Weights of a small GPT-style language model, trained from scratch on English Wikipedia.
Architecture: tied embeddings, normalized queries and keys, capped logits.
Training: a variant of Adam for these matrices, 175M tokens, 5326 steps.
Each number is 128 + 32 x the weight over its row's rms, rounded and kept within 0 to 255. Layers, rows and columns count from 0. Numbers have three digits each. The size before them is the row's rms in percent of the matrix's.

# layer 9 MLP down, 160x640, rms 0.158, rows 0-159, columns 0-63
103:141103145159117128142108164114087084157130088119110169111164136094156117146126141139148119136098104119119110152120096129132160059152161147144105121108094113057184134135028163119142103115182135
093:139127121111133107131097172135173109142152182138113099143185133122142132092090102125113129136106126147139139117160176171127096110123138163063150095118205165049149044119134181097124140124130087
098:170130147115095088105152074162117170138156163119113097144143064137179112126100091094136090155111135131177128123088155178103087114097097175125091157123145046129174108165156179149149084183140160
100:093171116105120144137181096113145128218091110114173124125109134084126111126163145143133135187097099172149154164145154117156122129126124105139083138103139114155210077167121149109102156135148105
089:103069135123079126029118091144141136161158100125063126131157114062141098122105145141122127118169141119130109211137077136175086101156151093147104141114104101118140055158176093104106179090106130
085:143133171108111119159093138102111158136115168084202161114099101169111145135121117125126163109099153143091179110090112156138163127181127146073118085155148151081144170146112064127122153189149157
117:141115131123154110119131192081136103117129136100141106143123080125095124167076133150177108169124098117102140144086126131160104125131132118145115034187106136118129079150115153010024098110075094
113:113135170201144110135069134129175155129163122162071078087105091175112109108132128077098046111139076105112129161104112108180076141109130128147125123098091105152083158077118085133105012164093151
095:072182140132108120156178115130152123091146107126116137157173096116140137112121133165033120027175076082116169153137173091105110182088151118119164140144125151135101133088132151157119148175103077
104:160136116098091126119095143100107098146154127143180142154100086140110079088092131090176141106117160147149135118105088130151155175157152141108138162125098099096137122141180154069109096086128175
104:155110160134140142141089110116184162146122088121131133137176105077126123151107145084132146086166169171146128112120143130097135162149070194093101084154118140156170146118105118126092102103164115
091:097199091192138123120133129135135146153141098156148129114128099118101121152165142128150106113094160137195097096108042091087140052095138109106113121114111169135129158167146129132126114122137148
095:135158096144122168197167079074150106120136140097093096103207148147129110045143115118103165150185077134145144152120160182124095197127131158100112111133076124193161182100117133129181158128121117
094:144102112105100127091134126167138094139140093129173133098168145119110113109086135143182143115110095158133121132142134164165161075137119087129178100154092202085052093152156058142093093095108096
094:108110103131106169159147144079171163140101102078107139122135120164153103112091145167115111093137111142163129150143113127191135088083082130158104151148100103131168103114082160083183112118059153
100:169083151118111130093166132139134130116107148109095120105121110096149173111138099071142122140130111107098124150145082153122126177166168199112158088101191129061087136145110148107126135108116154
094:123152106070104105114145197105119122107133124180150128126117036146113113093132116147146177141101106190134055124176028090144159115151108133133142161126112165099216158119151144139116139091103142
087:151166092104096126164128136059094105101103171116081140085157163127131120097089187102127093109142109187138092095156062149116149080140160135157112153210130115168066110181121162134157175075095112
088:187118090073043127143110098132111115097190120106135101166102149080106092119070129090132123108079148165075130094129127114166087184116163151093091121172106155117103137109131151118118063144088191
095:127137114146137130135150093172132196116162090138135106117090141151133168131183144105196025170127153096180146145118155158083117132085158168129139167148168117152172144133085098140185086158100129
115:127124100125125176139174099210076146104176157154175130120085176176130127168200143125164153064136119165169121141145106137083146168158141153076156152157150142177139164175154091142126156124163176
106:147178130058180149163150114127130180148123159059152163125121145088171104112103122152044142144107113162144180122099137101166140134174168094132111174114137131167120157066141132078110124145159165
084:145201166142168091145070145077164149156107091127123140152094136096167136181164088160118091091134137115123116124135126133200149168112133099090145167125156132167120117110138114118131116104064128
094:105120144095135167131148100063115100113122109111094123099144063129142118148091134121110102124099125102136113098121110135162138105121126178031098139109121095147157123123049122113080163111115124
101:126102174203151148147100121229134111133115120150085088114171155145104140095117122090163103121146178115177095101082108120090107089131163182105105141073115108186118085143098064137137069103185147
093:144107071153152181142136131104148094133126157130137128158157145112079132086116076130125117114191143112159103151101135143082095173131151140127170154178105079147132098105186116171172089114157127
093:146132136103145157155175182083192151075111111129102116121120122132179169104109026149104194147153091077195159130125071114153171148142141118116131148097145104139136108148162109144156124132092127
097:101129153148126104168124115166140167146150176060108123139191164154109116159132132159091141115112140153194128110123145134185117165123067102086093072144098092195065100109176109126123134093114089
090:109142182073125156112154131099115128132073132168137121109124125117095184083153117105117126031142112139136107128102168174171174115109124098153061140157136159154111106148166131121119168131124109
096:148156083065113130126128181189145148150073188150115089138140125129158123175124191151091138127166084113071082084161128148145170182132137111142121124193119146116070074141124109107079089141134175
101:132083095111169167149080160090162124162106090118121113139181167116160132111169149098110082186169138151133127109124198148121105078088114061087110127135091094109138113165094090146158101111165129
098:158179132105145117115218089114093141095143143129123156142101143118156140086137145102086154115179170060132127114132088209108049116107142190109089079054141121052146129068105086131126109135142118
108:156130116145186089093121156162120119180091166134146134110115140165113175112090109101103142118118100066187154139120134156178146142158126100184136243100153121154147111109131111156123170111124080
108:117193164084133061120100110062195092118169104163139136138089149153146127071070141147144025061123158106163126120136133098152054108127118113080107081106147112124128155121057175137120156131081130
093:134125073121134124170114106105153118112102124144133133102112151049155131122126196171108123127103092111075082127103182107129146075104143143142169115089144167089080140100068139142141092152084118
098:107132147146141114128122099149082148168127153149180147174104111118143154119175098122052174120151115181103133090122152067142165118141149138093146172091067149154065103079101198098108109115120115
090:137163097108126135093091205100088159158132067083133189122107146100055124140167175126107129127131080123095157173101177103131166117122179119145180099149115139103120097128138111138134172078077112
098:101243124124136115105133081088095100095093165145120145151126124137137140120153124132129110137099113132091150132101079163049144150096125135176137128122072196143156128114066176132104147102132112
092:148082125174124136152151114219122097091137112159116164118174136108085143158092148120109193109097141133102126074149147106192143127055098164144150206139107090126122076084143057119141133167141098
102:119156151075127094148138157110120123122164082131067100142122153077101148151118125103138113168104129164103110147113146119150102114109168123129097088177121096117198118146099127105088152156048103
092:084125180153117105071092078166101139162113156099175138095090192139150117152109180054140077127103089182071150173140112144123103100148102097115172104120124171141104137084155134090172084166111098
112:143137193158097139144158078147065126158199086191090112162125182140127151126098119103163129102134153090148092173146139084166160118119097116079078151079154149093175086106071153188157142105121091
095:146140124125133110102134093124099068119069097132171153140139166149078141164141184196102133106086149123150113135170164083080112168122163129130130106137130200163120150078176174156090167208109146
103:097084155190147120094107137106172075138122122175137118137133145140150149132110098106130106154117141067122158146123140123153196096112107131155124131069174183156104178110111103158119093194133152
092:088057100077116129165186134057106098124110074154136098160102104089119109155153094101082213158170126136167136134124180129164116119080126175064093110140150139110128111086187137123169095069171092
097:165163121178151132116131087065158131115118166144117152126174170156116134075194164185195125085080101073112101074111124162113189085133116149088126104167184157172117155190131177115136181066113144
085:083098134169235162071089181099115158132138155095149106118128160163125122178164108112191122159160118034133112136149069115071035098138108112168100134087103122149198136131070156098101112131157138
101:106102099150175149102128143126133146130054150115074162127071035178092167134087150138130091209089134096028134128143078062103137102167093068159138123199146115155182130164136213100157195139082141
090:114111135227132094088111095117139050122130138115155173124112157128176132093167108132143156091127142095107092145133137132133136052113065109102146065180121130094145070110061089159118185141168115
096:124151122076141148167140136145115158115148124086156196068118121161116110112122135073126127119100120148117163117108148133137108079111099135151123121161165166160118170145173204091204143119098149
105:154090099125160113164175166124141182137085094123075110134147103123073116114128160181111168168166074072091165125144143141139156127095124084162115106119143108133156109083100135158111191093087112
257:140134110162137092127165137136141114032084120123143140077121147144128110112132111132146154150092181150107131036076174153104102129156078115080090082135125116126146154140098146105110128121142133
097:142165156161098085112109130110130137138162056139133113114155103112107120128129107134103218133170174158085139099139112131146086157105066138101093153136178196119175106095180134122184124156076099
092:148107154123140157161114158047124134163185055123100113098105111092144111105092152146110119131115122061095167149125213038118136123133144198159115112151169116070159197181124162133139054101088112
096:140036137134050091157185145051119150160163126063191137116138075123121104137122112126137116137148153133083144117138132160082169096150133124109125176141087113125162135086148148160152122071177135
091:143155080187133129151099142129112175103134139109089152171055104175096148153196120183137135108156121114162075104166101161115115091149120173164129148132114172114138139136107170113124083134171160
103:132133142145062135136155167121096097109099145174127110154093112157134146120130102144180102131145137073147134149171081142119139039107131195110145153124139188108043127098171108144119137156120121
092:093131125087163144115125157158183169183126133127142149130102108089143113118086202104114142182117120155092142133142156128126124103108169124106158186146101121145121144156170203175120112170132144
091:109158043242192156147126118105087164162088180084112132132129196131195139116135110116119135111099135124190129103171159164156198124211123126122143136112167119100198203150100172189126142122159142
112:161126109029165143162155129064098131149128104162166141133119163115157100099085166161086114084140077096163190184129151105150014090088170106177125174171089141142130124169115199121086156120118189
090:141166156085170145149132101062148139142136170117132170120072164122121114136081071092170100122106139182103119166179133139156133193162130063082122165152174156104120184125111082157134157056123131
088:082121155150089136145111185131149078148114168151126133127096167114126124199114133126178117166108150128162175136163186180085118158084090093123141165076072188095122108139133150113138153099146034
095:128123134044123101107140096217164181108066155130196185151115141163135181104119131063150156172147054207159122137117148206119120129149090160108119144120105114143140141135140066156107138121141109
089:140150058031133109111148142106168132132077140132163123143108095199125101151093120091131117141157175110087123139098116105090195196082130093089128158165141173119143095113186190092123148101100187
230:140137151127123137129074107120144116217146103110137137174134106097138140103151114143124089098139106135124120215139124115146134129093215093208182155138101146146122135143181137127144091154124129
096:091168142166106126125152143121140096111161117112156138141135076083157132137122143099074116166117126184132107111114099097099162083073113093177135134158125154112074146153086127114097144169165127
089:106092137070068111139111147088073113157096134158121145177098102137094137106099114124122133142144117134077145125137121146131113178096102150113168163172055064170113060117100117152116109102125146
094:129131135099112134085164115155119122165104116089113150110153102113098136126126069154114083063141130104157110143121139128075075078146139145152173140114145160098151155107133124109098111063141085
093:102151164104087118131138132132152131111125135116125141130133091162129149090108105121207137129086156202140093100187078064148163130169135128118130112142131096144133160127145146131097104149164093
103:135073151157081096111090033113128146079187113067123094145157122139110109185100141092106176120155171180130109142129149164168180089088140154128180146127186154123129167162136107137149113141131159
104:127105116144138173123116140186120118110139093149157127111110091050086121123088120147049101073111115142121081176118099089210115138113123137155099130116098182108168086152135058124086132211125105
089:074128121116153108154142184160110108078106137100065059184133129116127118132092115109185128103108103128127112150137122127094115120166142120133143125117142121104109133123121084209135145125152130
097:105122120148166121150127214067103081118101110188108112127119122117058127128141130177085105144172080048048149132101185119140179088199129111134122124118099126064092121145169105172124138103125131
095:150120102122102107098116101143131170074156116147102091170130119115124135167145083220195150191146126160166087150120147160082140131197147179116152184130119097101203134163116144092097087151157130
101:154139065124197054156172193055113120071176115110153137125151199172077155191165125155069100173138111119203145141107131137154203213099125126113157138125104068141174112085060077152132158098131113
091:148146147138151106080159098201154117197154044136139147121114082059167151084144104143120174099156131113130107115140142114089128163149097172108159044085155173106128160146104132121140054122200109
091:094123125108223139101133106085059134164105126153156137157118140128076139221136156134025115112110141133136149092125134106071135182158131094138132186113115058157190129131144140152159127114137174
093:125168149194081125153159160101128138114166139127129118134148148145150109078177101145095153161097121176136132142133115136123127118076134096121140060079144128138180135083131156107139090168131110
081:151168110128089137126145163115146124113114179127176153131150162127122099142205069167199118134105165157107132079122127137132161119185121156086108117108152095164116122122130148115127225093123096
103:161096152150107146134029133154073121101084132148145127104111118138114122148173122101077126130117160151092188078165105124095145131127155122118129132126102176118137143126134100139190123153122173
087:151115098099107106141133117059124102146156150086123054100139165078183083083090081096130069155091140126136168123123167145066087175116163155100155135178133138095181112118120150138136170111155121
094:115137130157096115141124096136141121123152136148120074122154183194117125202181049141134228089085090118091124108114090156096127110180090035143077120098144129137096146144125121129159112129215135
090:116125133103125140115140056160131141120169114077162129095117121117152123126166198082143135139144126176159132116096152069106082154104113099146113106120132104097104124036105135093154148104081135
103:153146056122078172165125160181139146103132167144130190131150118072077123148169106141115160160151111125146099111108088133145147169159102128113117116167186071141151131098102164169119118156171133
087:116174144160119114115063086110065083145139093098119163130122077079133159091175145107121150125145175145199123133176174142147137184066174141156106073125045094156134164165190087184147146131126137
097:093174164154107119153149080062138134150141205132114044130172146113140076132139134167140088126148202140154128131156056118094118133073086057156112146101151129093117146106111045126101106133126088
097:126138123144048167173110096206146124155112139198121103103112137172077142105133082119115132127112151127159094146067131133109134195129135164116097102069193046119236156163111144122168101159096086
099:152132105101182167122099177131132192123107153118119149142136072125118136141164153150143154130173118113154124121093107134144190114119129172125116133159158093138088148137136095123129148086126096
096:175063153088136140096095076125126116091136182132129080093100108126093130154119137095146142087144133157176138116136091154129131092098118170079132130062097156169199097121095200154211176106191092
097:095115108121162120138086128130100077155109148076155135095113085164125109157100082125200180099179135102071145103122121136130177160095119146119103067130149035153189156179160117123141164111208162
098:228143098175125150098090112080123170080095147135091134106131166099136088139154126158140184145140089184159138180100096198167105064140130131164161156139158127076156108198123130123143108116158131
096:190068054177203078109135131209162155115119122122151132141098189088216157128137134084182124165116144173155101123139129126212190101187102132118093135161159113148191158106067127144224130113157168
095:105088088145124151134125127134107189136086167105152148148149082178086148109151138141076160154151109129139093102136192163114162147098110163116106115136157112129187144124154097163113103154121199
096:093081114088139090163088138170173144150160111142178119112187065064144113132213169111126144149172116133170146132131093116072094115108095170102122114156103132120035143172182159121184182130143121
096:144162178115048145153106052122097090130125201109157106120096108133192147076119129117119171127170125094133137131152102124148098181118143124107077138087146154146171116140066110125131143100137146
090:093114127157112120093187117136076157124123110111126096115196132116168150143188145157160157112105106061094139116142123082073162137131116163155130082123103096162067068114084153098131078171138094
106:194149127146124130113116112109110175117118073125071133146082142104139133148102141203097137153126151146085169132148107119130122096106124097139122115202179093152148138162061121103084141126154159
090:143092140093111109122136103159066131136147131129116152100151098146136105179129132193076195140140150128146154108129115098124153114125144132137069132121117161144156123140140162163137142141138143
093:126081137188113143189139104200130135098092126129087129108171138159089128133144136140128069087076122092133121179073100105130155093088143136143140104090141112181187065162112128111114081101075103
097:119121159115083136098087195138149109097130122127050056127110127184112150136120161166164142115129194091122134152186062121058131097130147148186131166132144128128122156121142151140084103154084122
090:186132124069111150127179121125150118140088073115132112107175102119179063110158081090145128158138094193140086148114119099104127119146109150157104131127131131122152105092102170148142109129110135
090:111165141176147100169144155222069150120144140070077203097121170144130123148097125131115123119100175068115135107164122152147114118165166164147130129094157173104102120115157150169168086161158122
093:143047083107129165131149131070077154086089122152092149148109110164121155073156137146144158149148174070085125165128133130145093153103102139154133173118135081180116077132153084139085172169096069
092:114172142148152109152130210165048156107179152145129085155156130115133131161119141124106135109117147076176120115188127127107084178091124169126127079103089123142136153134114152087135185145200121
102:129087148040130120153149174081100110154122116148120137141114112092110146171167112122130123140165112174123160121143112095087159084166161145132122132185093116119133139151135073092132177080105108
097:066094170078125104131114122043154121126197131147161111129145114151197062091098149147170102131151135121124058091140091103113109100185147084135143118149120117109125149130073080087125168102144102
105:151096125123137107147122171121111126102132128137131190088071178142140103186093161152125171164135091138142110142159137147147116128095100106122163174068117138110095111104145079147149168111101140
097:182103133185068098126121042184194121104129124163120149179127205126151152151139079159063152135140149158111101103166051104101149161088117072163110161102079114126118135057145105152149117136147081
106:133119178126153127137187120186189115124122095190109136179098131120119145073072101096174136106103144113201068110114112135123093129140113123154150097113190130046098153171174118110118124114134143
091:141098179108193132145124096082109084125184114151115098096181109048176102159079176140108145104141174119160119128069165087161050184115143151155144062158110104135062080076107142174085151105173099
082:104139195159141088107092147130109116069211139094174103125106153109164132129108116130130151185081135126103118130148067105132110184085076161084186089115153085146184148048075141065105169125125154
092:094147155156110123128171086154132108161188185178101094203143143167164138129101108104171125111193145102118115147221082117152154148110137166141142106084179187132138143103096087131145118106175124
097:127073139091119109128146106133148141134136158134116134109166131171113152139129094146177116188136111193062086132136113109150103122151090147167119117125120140162164179114111136132097122183050147
100:149171152072090114137151162156135090074198137131127131132111150130147158084148161078123103084131122171125112143081097073120170173149174130151119104147153178069117150120146071140117160145192112
099:189086163131153166197090135157129123131143131119166053155158115154060105092103142143020148105104149167167191098119144203166086183108067139129126109120125078122088131175152165144097193105179129
098:070141133131135143071066144130123209145146165052151123100133112168082148190187120141087154159116124109142079133123158155096096111187130153178170181119101174143181154129203104059105135126119205
097:091099118132100134148145124180123140131124168153124058087100207162116149122154121099092195138143114156144163146094133147080180174126120073101119126147122147183132166133107147112131111179112162
088:098118102126126121117160125125078149118101136118123153165117186181126118134117197134067134173153135111133106136123203137132189143130123038118152105119056129163145146134123092156112194124110109
093:187153076125098144107085133081142085109135155174104095070186151131162096117155133093175184070161150089146135138139170089115148146138100187118141065133128085127105189205158191110188139124144055
099:085186149134130162146108145149184121082101135131145118144097124161149159111183132144188163142124189202112152105110107092134056196143125174108127155111141097196048134183149109106152094150105152
094:135122111135124120038114132069101153199129103141123140122069141134098079081130151086156152131089102097082118106117100106106094121110129065125129175168086140225024126139150117105097088083153117
096:096036093128166129116092117087128152105152142165106129117091114156149142149108164117133166081138088106181119120159104212201202096112080135154112140099071114166128098164096122150105101126117148
084:123141076126147088165150202122150106124121175188151116149099123153096141096153135098181154139132152084142161100147115113127155128130164113098131112197155172127086160133139097177139131133125136
139:092158105127156179160159142139087160074146142131103135065145164159103109151151152112124155129099132130163119051141123155108180110159071116063083129103138138109176158099135144129163140115156134
092:168163144153115103151091189136126065077114159152115079137125122192123123115102155119127100157122099106075099105136187128132140154147102106123163098112156186142145090132117159101173171148179082
088:093145108152137191080153139095123136135135095098157125137108115135163109148091113096187041149094112113186128159132157155095138074146155190126084144146114139098128157147114154174103176095184156
093:137140129143139131089147156157164102146130109095139100168115095099174146141113107155188086169026182095119125123137149129148122098148161143149175138120160119107110118101066104156175104150202198
095:179117153141087103147129182120104077165115195111112158114111179117183126164152173104119134154099112075117134131121167148121125177098128129118151143165133121123083156043106204083108100120079138
099:106140125138128153159149077157056080126129117138153140115129076148144124072091116139128137118139173158066098139103167133090121105145148144143128158135166096124089125102167067138138077170086076
088:149127110171117113142148139141138140134122116096137127120114130148050181107098155161118162120065137097179132095160093119176174159177122113188098136095150114050113086116067200156128117133114172
094:114142207125100117176116128152139060117147121179106136148152154125115169072107122135173117043186176123141103141124133095142086100132134104095129137100084130136081114091138111173104134166191126
094:104155116126145138136083050235147149127091126113133164160123107150138089131111102154185133134110097157076101114122174112171126109084181076151115157092129159124045126152174115166122140159107140
091:139115228140130143136109079137127096105127087087125145113192169155069116111125103147123147122094128159139075134098098112165112139161115168166128069121153080093158128159057116123088154144116156
101:000113148168138081086083169135149126175100124140113172128114148189107129114061085122166096109140136147120104124136137097167135087117126192141152098144122065113128160145184104078080075132120201
104:082178102145091103152153123184122080148147094110150099102174118117126131091143132125153097093141146072114111124137113075090135124105137162101180172136099096053149124150199122159110070104135169
095:159095130062125103144139128048076122132076142108142131118100135165153104146113152147138111151115083058124159136122124113157063178163118058149097071130093087139057097068139155138160164108149134
115:212119095058134116106101124083129129168145093181144089138136116128178084113090116160089120056208085154117100181140109156151086078087166099178125155137116111160078109114158104156086068124186105
101:162150156080165168140111089223158189083086157124096162162114138142101161151126113162181062121149120164125103091131096130150139083128099122157105192105147149190116103185109133185124179133084127
100:103193096164149088074159106183122181207163152091163103135119133066162125162125095105096080151081174148154169127126138076077116072092130108130147163110065170139195132055124106080109121064121113
093:127102118142146159086148093197127169098123124138123136166115078107082132144114159153182128159135126100086131118119163148108148099149103105135129128120128134102044122143139166124199157145092169
084:132184139070119116118172132109089153156126188162131164164076134200161110194113099148113131108116089151173133139129121148178187147138175158136157136132114157140118082085124109109140141105152138
106:117145149117149178150117067163067183152167107168110125129139113180163139110087130086124139129137144083191170141123087104051086158125116140150082143127185128120135171116202087108169127141171130
126:122116194131102134141107160151148053136136074179144170157117095072132179113158147097110058128116128169087131149143141099139101098113163087166091136162149115147138084181187098105061096159122124
094:175130125097154131101115167104107133096135142185155124112179153131142134104066141142138115138161110159116152094122128159105132084146158117162126094160156136092119109112077101156153184131176072
085:122117110127127119111160204080162021106147140130156137160130121073144083180092173133102146113117086090129173165126172158174145176099159126107143143102135111103120164129189116090125093094163111
104:169201138171150135140066170088179150154159189145103124131137111077158119104122127123151084134165127104067130105087061123166100187124135090187160060156111142127071110111110131139086092116127114
118:080086198168124148157144038114147139171125151122086149121089133170143139135099133106143116171050170141094165133087176172129113132114155117103177101095147147132190121167159194116082169131056145
095:108116096130130119032117136179097090132139077124129111117127080095066135147174102140074138141106080118085151124082149161110123201127143138131112139092076098119054135093186175083107136139115121
091:141108131185147110172093123125175187130116093116123075135138199115118100189131145141116066107175147083112150131140098085133064076157143111120160091130156156120092172186109075121105102135112143
096:127068100134141165089115133126180105164127141096087144100118068088115142131160121134141117127134141151055136141144179170144152049153134080131090140155130169141058150085148167174123159153065117
099:134153112160143137092100136147153137133141135130144170126112127126136124110167099099136139142174126105118150089126126111143123126186140207145145164086109159182091047159190140111119095157091111
094:112066158130152111084109123122092111170044180109127124134163115169105145163096132132119093103101040128108100123132150162136118085164108053119170147127180110065144114146067124122171124160031112
096:077116070145092120149124115165088127117126136123119137144190121154133065155109175083099161173135174108159157132117148161157122139203143140115160147142117077127135131108082137127127089093157126
095:095100166063155165099188069116178145110109149119092122106044092128144140118119167138122110117144076176123120115167150092099088118135145035139122125167103155190158137123113050111073147135105120
106:134146103047095142089101160103115118146073125081129123142174198059111168119211162129125089131113117114154146115115125103143122133154134128142136113102111155071045135169163115096157117127099070
084:163057074160080140135090125113131095044142103147154133123077075101121139119156074157117161144129105112143133118123117079097137127118097135124096142111083133128076072080158160181165088187140133
105:108146100142160105082182190142192172138145055091176080103167178135118138169146122120151068137092154109093154138143125114057115184141127107098171110106136122086104150118123159151157148142140159
094:130108126166143099136152120179172116121136131096145120113110135197112135106082094127133130115145163192140160112111159110068133173129131088198157188129180123080168182172191107079220109170104138
087:074123157115113185079173083108156139095082105160118132086101144116177092110086119156077132147133139051083178128128198121124116155142084115063128143074047101145123077174159128109153086120156146
102:100167102143103146098137132171124094142122113131108125100177116097099142136184086133125113123167091139109132160092064093114115138122135115140106077122118108164130127103074059133061159110023100